config.toml
d_mlp = 2304
positions = "rope"
beta2 = 0.98
grad_clip = 1.0
warmup_steps = 478
Each number is 128 + 32 x the weight over the matrix's rms, rounded and kept within 0 to 255. Layers, rows and columns count from 0.

# layer 4 MLP down (transposed), 2304x384, rms 0.0433, rows 1574-1642, columns 48-95
[[121 135 126 114 107 112 124 119 134 122 134 139 137 131 120 123 127 102 131 131 129 120 130 125 124 140 131 134 141 149 131 129 122 117 126 137 129 133 134 119 117  99 137 119 108 116 116 133]
 [217 169 168 136 115 112 168 124 193 154 159 126  70 103 167  87 178 141  63 151  69  98  90 118  84 100  72  54  72 186 187 122  73 104  72 110 133 131 156  99 171 115 139 130 184  67 137 129]
 [169 220  98 134 110 103 146 147 143 150 125 107  74 144  87 174 148 105 176 106  61  66  86 161 162 145 103 127 143 194 103 171 173  75 128 124 132 144  25 150  88 107 158 144 175 148 128 104]
 [170 184  99 145 112 104 110  67 120 167 135 150 114 119 120  84 118  74 103  85 114 147 113 131 157 105  99 103 118 146  88 152 132 155 128 132 160 121 169 109 127 185 118 126 124 149 131 152]
 [161 162 139 142 127  75 142  96 134 112 178 100  97 147 103 152  96 168 161 148 106  93 128 156 171  71 177 148 123 120 184  69 147 140 162 158 137 162 152  83 166 167 111 152 121  42  82 181]
 [112 116 140 119 127 110 128 127 136 131 126 131 134 133 137 125 127 129 139 125 133 137 135 123 121 127 125 123 128 130 125 126 116 133 121 120 109 128 128 134 127 125 124 115 122 135 131 128]
 [118  90  99  82 187 152 128 152 127 154 122  65  58 105  84 248 130 149 119 124 109  97 132  64 143 137 105 201 174 131 155  82 159  85 109 147 167  92  84 137 170 127  58 150 135 102 146 190]
 [159 173 123 138  97 156 140 164 139 110 124 168 145 185 101  86 140 171 116  87 126 163 143  94 120 107 134 168 152 133 108  95  89  92 130 165 159 117 118 153 105 118  69 154 119 111 121 167]
 [123 102 136 135 103  70 107 140  54 108  92  73 132  73 116 122 126 110 156  51 186 148   0 113  92 129 119 192 114 118 159 162  87 132 145 108  61 131 117 163 145 172 139 176 140 179 114  89]
 [111 167 101  87 143 167 185 172  84 138  96 136 107 113  98 175 176 136 166 148 112 150  90 123 119 133 129  68 127 162  24 185  90 105 117 155 101  91 142 188  70 125 123 149 145 106 205 161]
 [154  93 136 149 221  73 173 128 164 140 128 148 137 124 151 117 139  61  78 142 156  88 145 152 190  93 158 199 194 132 137 165 179  60  78 164 112 131  73 112 133 191 107 119 100 127 116 105]
 [113 100 156 105  91  96  85  91 117 111  97 107 140 103 148 129 152 115 115 109 166 146  90 172 152 179 118 153 153 142  87 126 159 155 161 136 208 128  87 145 116 129 115 103 150 135 123 160]
 [103 134 135 151 125 101 137 138 166 111 127 141 117 132 123 133 125 123 111 132 137 132 124 116 136 140 145 144 137 115 143 130 114 149 141 142 116 146 151 106 152 123 127 118 130 139 121 147]
 [139 103 150 147 176 102  97 112 142 190 112 153 105 133  66 121 154  77 163 161 132 178 105 123  92 131  94  99  74  76 174 155 114 124 143 131 133 122 160 150 132 106 109  86 136 127  98 101]
 [ 89  95 158 137 138 188 160 142 122  84  76 119 121 140  87 114 104 134  90  56 118 141 152 104 155 164 170 216 134 158 151 144 130 157 127 110 134 124  87 104 103  97 130 150 135 134 128  93]
 [174 157 154 135 115 167  97  91 169  40  83 117 163 139  96 177 118 207 135 152 125 149 167 166 157 150 105 122 192 162 133 113  96  94 100 134 178 174 111 167 139 123 153 156  79  87 173 117]
 [176 121 103 127 156 154 110 156 131 148 174 133 102  79  81  82 156 125 229 101  82  64 107  79 158 155  84  89 118 115 166 217  56 171 138  98  66  86 219  56  98 112  99 131 112 191 149 147]
 [126 134 137 147 122 130 127 138 109 125 134 111 126 105 168 106 120 120 134 124 119 154 128 116 122 130 125 133 133 113 138 129 143 135 117 120 124 125 122 124 125 139 135 150 124 124 122 142]
 [173  94  89 175 136 120  95  91 175 141 179 128 107 101  94 184 182 156  58  99 126 237  83 142 119 151  82 124  81 172 178 111 139  97 173  73 112 157 132  85 167 144 176  69 108 171 160 133]
 [101  77 183 121 161  55 129 104 139 120 170 117  36 125 134 159  43  82 103  96 119 106 113 158  75 158 114 133 101  93 126  89 129 182  76 106 161  93  94 136  99 175 162 154 142 153 133 111]
 [102 145 101 100  63 111 103  87 164  61 111 101 114  85 134  91 107 107 106 137  44 209 117  70 147 147 107  91 153 109 148 151 145  72 150 116 106 165 116  92 130  87 112 107 161 157 112 142]
 [155 189 140 164 147 125 160 100 149 103 132 136 141 107 142  90 138 128 101  77 100 145  87  89  99 166 120 135  99  91 184 169 114  97  90  93 147 117 130 104  56 126 116 133 124  74 165 110]
 [109 118 105 152  92  97 106 213 134  93 153 205 189 130 159 144  95 123 116 100 204 158 159  86 163 137 170 149  89  78  26  96 159  44  67 134  98  92 182 134 116 102 109 135 155  98  88 138]
 [ 89  75 158  83 111  63  87 151 136 180 122  55 133 109  58  96 144 120 150 205 168 134 126 126 121 156 149 149  98 103 179 161 178 125 143  68 166 106 166  93 174 102 158 105 109 185 102 103]
 [ 33 144 158 129 123 149 137  86  77 173  78 111 110  58 111  80 148 135  19 128 126 144  88  88  98 113 151  95  99 187 172 143 184 161 122 140 154 158 172 126 143  41 156 160 157 117  68 147]
 [129 163 140 132  41 181 100 195 197  84 103 166 143  86 183 149  85 103  51 110 130 148 123  74 147  71 123 168  89 162 155 127 163 151 156 217 160 154 159 171 102  44 222 143 123  84 116 225]
 [111 139 109 100 101 123 138 138 135 136 127 121 108 137 133 151 136 130 170 130 100 110 120 129 143 123 117 111 175 119 135 139 107 130 138 150 114 127 110 130 118 122 138 126 114 140 130 134]
 [124 137  97 143 130 124 143 187 154 150 118  51 126  89 148 111 134 142 124  87 158 121 103 139  96 148  65 104 177 131 138 113 185 104 169 144 119 150 106 112 158 145 114 152 112  65  90 155]
 [119 137 133 131 115 122 124 134 119 135 127 135 154 139 132 121 133 131 129 127 145 125 134 113 129 131 130 143 117 113 150 123 115 115 120 129 126 121 128 128 127 122 141 125 120 148 114 132]
 [122 100 156 177 118  83  89 157 137 130 165 117  96  61 207 156 118 108  72  54 126 166 134  53 114 107 142 144 135 116 160 137 106  97 118 115 151 173 189 116 102  81 183 140 159 123 109 153]
 [ 11 117 144  85 108  93 135 142 140 158 106 104 219 134 139 101 156 125 101 130 154 122 146 110 137 170 166 132  59 181 110 100  68 168 128 136  72 141 140 130  84 185 154  83 160 118 136 163]
 [150 147 158  70 141 149  95 183 138 154 130  92 124  92 138 151 152 162 163 147 130 164 139 125  52 172 161 118 109  96 120 178 140 102 132  98 138 107 131  95  87  90 123 163  89 128 128 107]
 [152 113 136 159  90 115 105 116  48  92  98 155 102 157 107 169  81 114 157 213  70 161  99 132 133 147 171 114 148 126  73 153  69 216  92 171 108 111 132 168 144 128 125 159 150 188 181 168]
 [102  84 196 120 139  89 125 115  79 159  94  99 145  89 128 117 202 150 156 144 148  74 128 140 170  87 126 118  98 150  67 122 171 169  97  80 135 128 142 120 174  92 174 127 198  78 102 125]
 [ 85 120  56 197 158 112 149 140 118 138  77 166 153 143 154  88 125 127 115 128 164 149 141 132 176 144  90 130 151 135  74 135  49 168 173 111  93 151 107 117 160 132 167 169 161 184 115  70]
 [ 82 143 153 129 215 128 126 156 151  72 160 130 149 132 124 178 178 147  99 139 147 204 188 115 116  97 144 127 138 127 142 137 182  74  96 105 109 109 113 173 169  68 177 113 120 111 103 105]
 [122 126 120 117 118 118 116 133 130 127 140 124 147 128 127 134 134 125 107 140 135 134 140 131 116 136 130 123 131 131 120 119 126 124 120 131 131 127 141 125 116 108 109 115 117 122 124 139]
 [119 121 117 117 137 119 127 127 130 119 132 130 126 129 128 131 116 126 109 132 128 132 128 132 120 143 133 130 120 115 130 120 117 128 133 114 127 124 138 127 125 115 135 126 119 141 134 128]
 [118 122 109 109 147 131 154 134 161 134 122 121  96 140 128 114 132 149 128 132 118 140 138 143 123 148 127 141 115 146 142 139 119 118 111 114 131 121 121 137 105 134 154 119 141 117 136 120]
 [ 64 123 119 104 137  93 121 115  99 153 103 128 106 108  84 135 120 110 121 198 156 151 114 153 171  59 158 114 113 103 235  78 125 125 120 109 169 141 164 151 122 113  95 117 128 125  65 121]
 [124 111 112 130 128 132 159 127 135 125 126 128 125 113 138 130 116 127 129 119 128 127 132 137 124 131 124 129 132 129 129 139 141 122 122 127 121 146 128 126 125 113 130 128 148 129 144 138]
 [162 167 163 101 102 130 176 121 170 137 144  96 153 109 223 123 129  78 116 154  94 133 194 132 153 126 115 184 108  71 109 194 105 138 116 114  52 130 111 134  96 126 129 140  87 172 132 161]
 [136 108  81  99 118 127 121 159 164  80  65 189 161 112 111 133 149 130 124 116  85 133 175 159 177 141  94 114 133 164 119 162 116 152 168 160 130 119 168  89  83 114 140 112 161 148 105 163]
 [ 81  86 153 146 147 126 165 110  66 126 135 121 125 161 123 101  90  80 149 108 141  39 117 127 105 119 123 161 146  72 152 126 165 109 126 137 138 112 121  78  76 189 113 111 164 150  76 153]
 [124 118 143 140 121 110 104 125 104 136 126 115 129 114 125 118 143 136 110 160 127 149 130 144 112 101 108 125 104 138 110 111 125 142 108 144 131 136 155 115 145 132 120 140 134 127 129 105]
 [143 125 141 220 145  97 134  60 122 158 137  87 136 128  70 115 157 147 101 158 138  35 156 130 111 135 114  84 111 114  85 109 108 123 123 117 168  96  97  74  84 131 123  89 187 112  76 115]
 [129 131 129 132 139 115 122 118 129 129 126 130 137 129 126 115 135 126 119 111 143 120 131 127 143 128 114 128 130 131 134 135 128 108 128 135 126 134 137 132 138 126 105 120 129 135 130 148]
 [ 77  74 133 130 141 160 145 156 143 128 142 151 119 160 155  96  80  74 198 111 125 135  71  82 102 147 187 127 147 151 119  86 130 166 152 159 147 103 143  84 127 168 118 140 183 140  64 133]
 [113 106 118  93  84 106 120 153 136 126 100 153 151 177  72 126 109 110 164 155 105 133 178 155 111  67  58 123 128 145 105  99  97 175 155 157 154  65 135 140 159 116  95 118 117 136 115 137]
 [124 131 126 137 122 123 131 127 130 126 131 132 128 131 130 127 133 130 130 133 127 131 123 136 140 125 121 127 127 127 127 132 127 133 127 132 122 122 135 128 130 129 127 127 128 125 126 129]
 [126 148  88  91 178 166 131 110 140  91 228 122 177 131 181 121 160  50 188  84 118 141 135 163 141  94 141  89 123 149 128 104 126 143 156  85  80 177 242 110 111 107 120 133 128  81 134 115]
 [ 93 111  91 155 148 209 150 119 144 141 149 172 122  89 151 177 160 123 131  87  93 140  75  84 115 167 125  98  73 137 132  93 150 141 114 110 109 141 159 154 147 169  63 130 131 159 121  98]
 [145  91 101  90  92 169 103 165 129 163 124 211 149 137 102 136 214 164 136 114  88 175 124 124  78 169 144  89 133 168 166 120  75 104  31 168 166 145 148 180 196 116 104 101  88  95 180  57]
 [ 86  84 107 119  91 114 116 105 112 138 100 107 131 113 162 147 138 168  54 100 177 194 123 137  92 103 134 169  68 120 100 119 119 118  66 120 165 131 135 165 181  72  97 106 158 165  87 157]
 [185  88 155 122 113 169 148 106 103 123 161 183 144 163 182 102 133 139 144 113 124 102 128 173  60 133 134  75 115 154 109  87 150 157 113 134 100 115 131 140  54  95 145 134  96 133 107 178]
 [140 127 116 105  91 151 143 155 115 131 137 120 115 133 116 130 109  98 164 120 109 116 144 136 136 151 131 125 141 132 146 119 124 113 116 146 125 125 109 135 103 148 135 123 119 109 118 135]
 [117  71 177 123 132 155 116  98 122  85 107  78 203 129 194 153 110 157  74 101 150 178  73 122  71  90 117 156 131 180 103 112 147 121 150 104 139 147 118 187 106  98 109 132  58 141  97 120]
 [228 157 124 155 136 130 111  82 104 145 158 112 121  89  82  66 120  88 112 149 121  84 110  40 125 138 109 120  74  69 136 111 123 131 162 143  85 190 108 140 132 176  95 157 129 126 128 112]
 [138 170  78 152 118 158  97 180 116 148 149 127 167  54 133 120  91 110 119 163 138 146 138 145 107  96 126 144 149 140  98 111 163 116 148 110 154 152 118 138  90 130 109 113 103 101  99 103]
 [116 144 125 136 145 155 116 133 132 146 128 116 161  94 143 137 129 129 133 131 122 151 123 139 138 142 117 145 111 128 137 131 120 130 127 109 136 137 118 134 143 129 110 119 147 128 135 137]
 [ 73 134 130  96 112 106 106 145 111 118  87 130 163 130 106 122 134 112 126 163 170 106 107 175 158 143 120 175  95 124 134 171 140 126  98 110 114 124 144  67 125 189 124 118 137 104 102 142]
 [135 156 173 159 116 143 126 101 112 140 133 148 119 104 144 191 102 126 156 136 139  35 100 105 180 152 163 168 120 141 126 175 121  74 197 154 192 128  77  73 157 112 132 170 103 147  97 143]
 [104 155 142 110 142 137 112 109 186 137 124 125 169 161 154  63 102 185 153 179 125 129  85  94 106 163  67 122 140 137 126 139 133  20 110  45 144 140 160 175 140 160 155 115 196 154 117  98]
 [142 115 144 115  70 122 173 163 131  91  68 119 112  99 123 100 144 195 147  64 151  65 145 142 182  66 119 184  71 176 204 124  89  89 137 231  71 117 109 101 136 179 178  98 119 173 172  65]
 [139 131 131 135 124 121 120 131 130 121 138 127 129 120 123 139 140 137 120 141 146 131 122 137 116 128 134 123 125 134 123 120 117 123 123 128 127 112 131 122 129 127 125 114 132 134 135 128]
 [142 206 170 172 128 165 185 113 130 103 135 139 114 121 118 152 168 139 141 149 140  61 127 140 127 110 120 192 154 137 211 127 149 145 143 105 149 103 156 112 155 113  81  90  92 145  65 132]
 [192  97  67 165 124 117 168  96  91 115  68 116 126 108 111 152 156  88  79 151 115 129 102 175 101 107  74 156 123 177 129  88 172 141  76 160  95 180 207 167 102  88 110 148  82 204 133  65]
 [ 72 140 130 142 130 118 124 117 116 156 116 165 155 102  91 116 104 161 118 121 155 106 154 116 130 101 158 116 155  76 136 130 145 175 134 103 176 103 136 147 149 194 148 105 110 115  63  95]
 [134 127 138 123 116 140 132 120 119 129 130 140 155 138 117  96 134 121 116 110 132 105 133 119 137 128 123 120 123 169 132 141 114 130 130 129 114 125 135 137 133 136 124 119 126 137 140 150]]
# layer 4 MLP up, 2304x384, rms 0.0483, rows 1575-1643, columns 48-95
[[127  91 129 135 126  99 150  88 173  93 170  66  73 139 143 114 109 149  80 118 118 107  87 173 157 103 149  59 105 228 112 109 116 123 124 148 167 119 119  91 118 172 193 186 169 144 169 117]
 [131  90  76  81  86 121 190  85 161  83 156 152 100 158 126 150 137 121 197  57 162  92 134 118 161 147 141 123  65 188 111 171 152 205 181 195  74 136 152 150 104 136 189 147 115 143 161  75]
 [130 107  84  99 127 136 128 136 146 195 157 173 169 167 148 146 134 127 133 159 107  93 124 183 110 123 106 155 120 131 171 134 242 123 155 165 184 107 142 131 174  62 187 173 147 108 184 101]
 [128 105  76 121 141 118 112 167 192 109  62  49 190 117 174 156 168 148 119  74 135 123 144 105 107 128 166 130 179 179  87 202 127 128 136 229  92 163 155 177 110  95  96 116  89  64 188 157]
 [129 111 112 148 124 133 144 116 132 129 128 135 100 144 122 129 112 115 141 122 141 116 129 157 132 118 127 128 117 128 118 131 123 137 139 130 119 112 119 133 127 126 133 128 135 111 136 117]
 [175 108 122 166 166 142 161 137 146  32 136 116  81 167  49 167 100 134 129 174 114 120 228 182 133 104 177 156 182 141 127 133 165 113 146 128 177 115 145  93 110 161 135 117  87 132 100  50]
 [125  86 166 132 106  95  75  60 132 160 126  47 108 130 100 170 148  88 101 150 157  88 111 161 120 145 170 170 134 107  96 175 110 143 127 132 138 103 170 125 141 179 168 124 134  59 160  89]
 [174 129  52 201  82 105 140  96  89 174  55 103 192 111 113 191  52  59 176 149  73 148 132 134 137 148 139 142 112 129 158 148 101 153 222 126 143 131  88 101 150 117 137 223 120 139 162  94]
 [119 136 126 132  64 169 111 130 142 104 148 140 126 165 138 148 101 104 118 142 125 129 115 195 150 144 157 170 111  60 133 161 148 158 221 121 140 144 124  67  99 211  74 153 161 106 140 148]
 [118  95 127  84 198  92 107 123  95 123  88 162 128 135  78 170 126 148 103 108 135 100 201 186 151 153 185  73 104 165 124 180  99 115 109 149 136 120  91  86 116 187 127 125  98  87 125 153]
 [200 147  86 137  99 136 129 167 159  82 137  82 117 191 126  88 135 151 124  97 105 102 125 154 105  99 131 109 135 121 142 133 103 101 152  94 162 151 101 118 154 142 110 119  81 159 132 125]
 [130 126 117 126 141 129 128 109 130 105 126 130 108 108 102 123 109 118 130 123 124  96 125 165 144 126 119 127 135 152 116 128 144 153 140 141 145 112 104 146 129 138 137 127 137 107 131 129]
 [103 150 126 125 170 113 160  89 164  98 161 113 135 147 164 104 108  98 181 130 108 158  94 151 104 122 141  83  83 124 127 167 172 111 116 105 197 148 103  98  68  50 130 163 106 119 109  56]
 [142  94 121 179 145 153 139 124  92  57 109 149  78 147  33 172  91  98 155 120  99  68 158 135 165 134  95 113  75 154 166 145 143 152 160 138 113 140 177 133 127 203 199 112  68  87 105  80]
 [156  62 120 153 127 137 140 129 117  79 139 215  95 135  92 137  79 147 133 119 131 164 155 146 125 131 146 106 161  88 102 172 184 176 110 124 137 179  38 117  37 108 118 198 150 136 113  92]
 [163  90 151 163 198 114 131 149 144  78 122  71  94 101  94 143  18 108 148 151 186  89 121 206  80 123 102 128 133 146 108 179 194 161 176  78 144 165  95  89  86  98 124 177 143 118 144  69]
 [125 109 136 127 141 131 139 114 138 138 140  96 108 137 138 132 110  92 110 105 143 127 147 150 105 108 148 124 138 142 113 120 145 118 131 123 130 120 120 149 126 117 114 143 143 113 136 119]
 [134 135 147  79 164 103 111  52 120 155 110  96  82 149 120 102 118  66 188 159 112 147 191 148 144  97  95 111 122 145  69 149 174 152 144 152 148 146 114 194 154 149  85 100 124 161 114 131]
 [153 123 107 165 118 141 195 179 141  54 134 156 165 170 108 185  92  95 138 180 126 117 144 114 166 172 102 143 108 124 111  67 164 165 188 161 142  70 142 108 107 152 156 121 109  64 105 124]
 [136 118  94 160  88 158 171 104 142 122 164  51 161 132  74  95 129 153 160 160  59 181 184 109 127 106 144 144 120 117 132 117 153 141 187 195 193 148 126  55 138 173 131 175 129 148  98  36]
 [184  99  99 107 158 107 131 133 111 157 108 155 143 166 138 144  82  40 132  95 102 149 137  76 127 126 144 119 131 161 127  63 112  83 170 137 154 107 138 108 181 128 155  89  77 153 153 180]
 [179 113  90 198 142 125 144  68 109 173 145 150 135 151 138 143 143 172 136 155  97  75 174 118  58 135 116 117 116 153 139  99 182 124 174 171 141 133 102 174 143 137 179 131 159 108 140 109]
 [ 95 115 124 152 154 134 122 174 131 174 113 114 166  94  80 125  77  90 143 138 137 136 105 106 176  85 149  61 140 106  98 192 175 118 138  92 149  88 126 161 136 177 113 196 119 151 126  70]
 [ 71  98 158 125 116 132 143 153 114  89 111 146  99 146 138 136 104 148 176 146 143 134 163 131 140  28 164 130 145 180 111 146 172  85 157 179 112 166  87 122 143 173 128 132 104  64 114 144]
 [101  97  35 155 178 198 170  52 120  54  92  71  90 188 143  98 166 111 160 122 137  53 187 126 140 139 160 122 161 121  60  73 133 135 119 233  70 160 115 149 127 125  57 124 184  88 114 128]
 [137 120 121 105 152 130 161 116 112  86 136 107 117 137 125 153 123 125 142 126 118 134 134 128 130 127 131 121 127 145 106 124 131 128 141 145 140 157 135 135 110 148 126 112 141 132 135 133]
 [109 128 143  87 122 125 133 106 101 122 150 174 162 130 143 111 164 116 135 104 143 153 168 137  85 125  81  59 104  82  88 165 104 156 112 160 138 183  86 219  81 123 124 111 161  96 152 138]
 [126 120 118 134 135 131 160 112 120 142 129 110 115 142 112 118 123  93 148 125 129 117 117 136 136 119 132 118 121 107 114 126 138 125 129 130 120 140 130 134 125 113 127 131 126 112 137 131]
 [164  90 146 128 114 162 124 111 107  57  94  53  76 164 113 152 126 170 126 113 184 109 150 130 143  86 156  94 128  89  97 109 150 139 135 142 152  82  98  96 117 120 162 138  94 136  70 135]
 [104  60 124 145 107 174 127 130 135 142 142 129 121 118 129 208  62 126  88 105 145 124 165 119 153  84 136 142 117 153  88 117 137 110 154 150 120  98  94 130 111 147 183 126  87 128 155   3]
 [147  96 139 115 137 147 115 155 104 146 149 137 117 167  95 144 146  67 123 107 125  85 124 165 168  57 109 118 140  83 119 103 172 123 120 134 111 162 108 149 163 150 101 134 162 121  97  20]
 [119  87 160 162 115 133  86 133 130 158  90 124 138 116  77 198 156 154 146  96 113 108  92 118  71 141 128 121 151 131  80 148 173 137 117 111 127 158 123 121  85 113 161 154 119 150 143  64]
 [128 101   4 157 184 150 138 135 114 155 148  94 200 158 139 142  90 103 139 131 116 156 111 185 190 137 114 135 141 111 176 184  79  98 103  86  90 161  94 113 109 104 164 167 139 128 112 117]
 [152 130 115 114 105 126 185 108  98 155 125 158  87 178 156 134 131  84 166 162 187  89 203 122 110  91 136 153 114 184 129 112 190 179 155 147 113  67 135 111 172 132 149 133 120 148 166 135]
 [ 96 117 105 146 123 101 133 121  62 160  82 158 156 185  92 152 158 127 179 140  98 101 144 115 107  70 152 152  41 114 147 180 124 190 143 196 129  98  87 147 102 186 199 105 171 137 128 149]
 [133 129  97 119 166 121 135 110 143 118 118 112 106 134 112 117 122 122 137 124 115 123 138 131 137 126 157 120 113 110 132 126 151 125 165 154 133 133 125 130 114 129 137 146 135 129 125 120]
 [126 123 104 128 138 143 152 116 126 112 128 125 114 119 109 144 126 110 127 110 137 125 143 151 139 130 140 124 133 135 128 115 133 130 144 138 124 110 146 113 130 121 136 134 138 126 136 125]
 [134 123 124 154 137 126 149 130 137 120 130 129 120 113  82 154 117 119 133 132 149 127 133 125 135 133 149 130 118 138 108 123 122 148 142 129 147 104 119 114 104 134 120 139 143 109 138 136]
 [142 144 111 161 131 145 141 139 123 148 117  76  83 182  66 107 126  83 143 152 123 128 140 119 106 105 153 129 125 172 133 132 200 155 134 177 140 126 160 146 179 158 125  90 104 145 123  49]
 [110 125 122 120 173 139 127 128 106 131 111 143 126 148 131 127 124 106 135 138 113 116 140 127 126 114 142 136 115 145 119 130 123 141 144 117 131 125 136 144 108 131 126 142 121 133 129 132]
 [149 149 126 158 166 165 156 164 148 115 157 113  78 167 115 127 106  92 138  89 192 112 110 185 124  79 115  30 145 153 111 145 106 120 124 125 122 169 107 131 140 164 117 144 102 138 116  97]
 [184 124 148 167  54 136 141 178 119  55 112 158 170 138  68 164 165  51 112 184 159  99 102  91 216 201 141 130  72 236 151  99 154 130 105 187 140 102 151 160 151 149 182 146 182 126 129 168]
 [119  96  87 137 123 115 146 112  91 138  80 185 133 175 110  88 134 103 119  77 130 110 155 174 127 154 119 104 125 181 120 135 102 153 188 185 147 151 136 208 105 157 165 142 135 159  81 167]
 [138 126 130 133 138 161 120 128 106 121 129 128 124 157  92 131 118  79 140 123 133  95 136 135 112 125 135 119 115 140 121 114 142 145 147 138 143 109 123 127 121 146 119 128 141 121 169 116]
 [164 108  88 127 192 162 131 140 132 109 121 111 134 143 179 132 156  39 111  74 133 144 161 167 178 143  66 120 114 161 152  77 132 117 103 152 114 129  76 102 110 204 149  80 143 122 145 168]
 [130 117 108 138 142 137 127 110 109 136 129 116 108 138 117  96 101 115 139 148 127 135 130 141 125 128 134 105 129 136 127 125 138 147 171 133 136 128 125 145 120 151 137 132 130 119 132 133]
 [187 152  99 170 128 108 152  88  91 135  72  85  76 152  36  87 104  84 127 164 107  96 146 164 124 151 144 140 140 138 133 142 160 141 121 127 158 106 127 145 101  65 119 116 151 166 147 129]
 [125 155 140 102 158 129 112  97 150 156 159 132 142 114 166 121  80 154 105 139 141 169  95 183 109 135 134 144 103 172 124 174 152 103 130 104  96 155 114 138 120 134 153 118 132 123 158 123]
 [138 132 114 139 140 133 131 110 130 117 125 121 131 140 113 120 125  99 120 119 130 128 130 141 133 115 137 110 126 132 122 130 137 139 141 145 142 120 119 115 134 132 129 135 129 128 123 115]
 [136 121 154  91 110 154 182 159 122  95 167 111 125 181 102 141 142 124 154 106 170 114 143 216  75 103 183 113 168 138 101  88 135 169 141 128 156 102  98 108 131  73 180 152 190 166  90 164]
 [ 90 133  97 108  69 190 174 168 180 152 153 161 103 150  77 141 120  97 107 102 113 155 112 213  89 143 143 139  73 110 150 155 100 164 157 182 103 103  60 109 124 112 107 168 136 133 140   7]
 [108 137  79 126 159 220 168 136  98 110 122  75 101 100 173 197 133 162 101 116 108 107 103 218 100 163 122  93 109 158 117 192 187 175 102 190 170 108 162 120  95 150 189  68 148 101 136  49]
 [180 144 144 143 170 121 138 140 167 120 105 150 127 165 105  70 119  88 161 151  87 113 152 104 128 172 133 138  87 101 105 128 157 126 134 113 175 157  82 102 114 143 123  82 174 155 139 122]
 [ 98  95 129  80 187 197 178 121 143 132  73 158 148 156 162 250 122 138  87  71 145 133 171 135 110 111 168  72 169 168 103  88 150 121 147 131  99 136  98 132 116 101 133 120  94 143 132 140]
 [146  87 120 125 146 123 137  96 119  97 135 136 134 141 131 151 132 125  88  92 144 107 131 115 152 128 134  89 131 134 126 112 110 126 143 126 143 109 119 121 123 147 147 153 141 143 153 107]
 [184 147 105 162 110 165 163 120 127  91  96 161 102 115 105 139 166 124  92  92 183 131 178 145 215  87 152 147  88 122 140 141 130 139 149 162 156 118 119 183 100 144 133 134 145  70 172 165]
 [123 106 120  62 131  99 165  94 178 105  93 127 128 210 108 193 124 146 188 122 141  90 147 117 135 140 155 106 162 146 101 166 161 146  76 147 164  97 131 138 139 108 107  34 170 122 185  96]
 [148  55 100 116  97 112 119 125  61 191  97  63  73 129 118 207  90  98 194 161 119 103 191 126 152  53 181 114 117 152 133  95  95 173 170 166 214  90  93  95  30 141 129 150 159  94 110  62]
 [136 127 122 121 155 150 148 113 103 108 131 127 127 142 111 115 125 111 146 117 128 108 132 149 155 104 164  98 114 148 104 122 138 131 151 143 168 121 113 138 116 145 137 135 129 119 140 131]
 [121 126 128  85  90 141  82 129 101 142 164 114 128 140 130 194 120  71 153 166 189  84  92 134 119 129 121  80 148 128  86 101 163 146 129 128  79 112 163 167 145 100 114 160 134 149 171  78]
 [ 87 125 147 185 175 147 173 169 125 131  93 142 126 144 141 201 108 118 183 158  91  25 105 169 128 123 114 168 111 130 142 185 141  98 129 182 224  17 121 153 112 184 147 198 171 130 141  99]
 [184  95 119 152 167 135 133 119 119 117 146 112 144 200  74 128  96 137 199 149  90 117 156  99 116 127 124 119  84 115 134  68 166 111 121 126 120 164 151 215 118 178 121 126 122  73 111  69]
 [123 147  95 126  84 126 182  44  65 114  73 117  64 169  55 112 216  40 122 120 196  53 169 129 199 138 122  62  63 101 147 135 121 168 147 152 133  24 128  65 155 241 111 220 218 100 106 101]
 [131 132 117 142 147 146 121 111 133 135 132 129 119 118 119 135 109 110 124 143 120 137 140 141 147 115 150 101 120 155 142 135 132 154 131 142 137 116 107 134  97 139 133 136 133 141 134 122]
 [132 131  63  90 154 151 123 168 131  84 177  95 121 177  55 121  92  88 127  84 136 121 140 117 153  82 149 162 141 139  78 173 170 191 222 122 131 153 121 122  85 182 128  37 148 147  95 115]
 [148 150 116 154 113 108 173 140 137  55 135  59 129 112 125  80 100 101 118 144 105  87 138 130 120 128 175 127 165 200 120 130 104 168 125 133 131 166 149  97 161  85 130  97 163 122 117 166]
 [106 158 115 115  89 150 149  96  74 120 139 131 122 172  89 127 126 149 140 171 149 120 140 144 158 144 107  89 116 111 117 164 135 126 193 153 128 108  98 124  96 164 123 150 125 181 142 138]
 [163 122 118 124 142 144 150 115 129 112 109 129 103 147  94 151 127 114 129 132 127 123 136 129 137 131 170 125 121 106  91 104 138 134 154 147 158 127 113 128 122 139 144 153 132  99 123 121]
 [168 127 141 194 135 114  90 110 113 144 125 102 107 133 152 101  99 137 131 120 124 142 147 195 135  62 143 107 137  95  82 129 100 188  93 142 134 140 120  97 138 140  99 167 176  82 125 149]]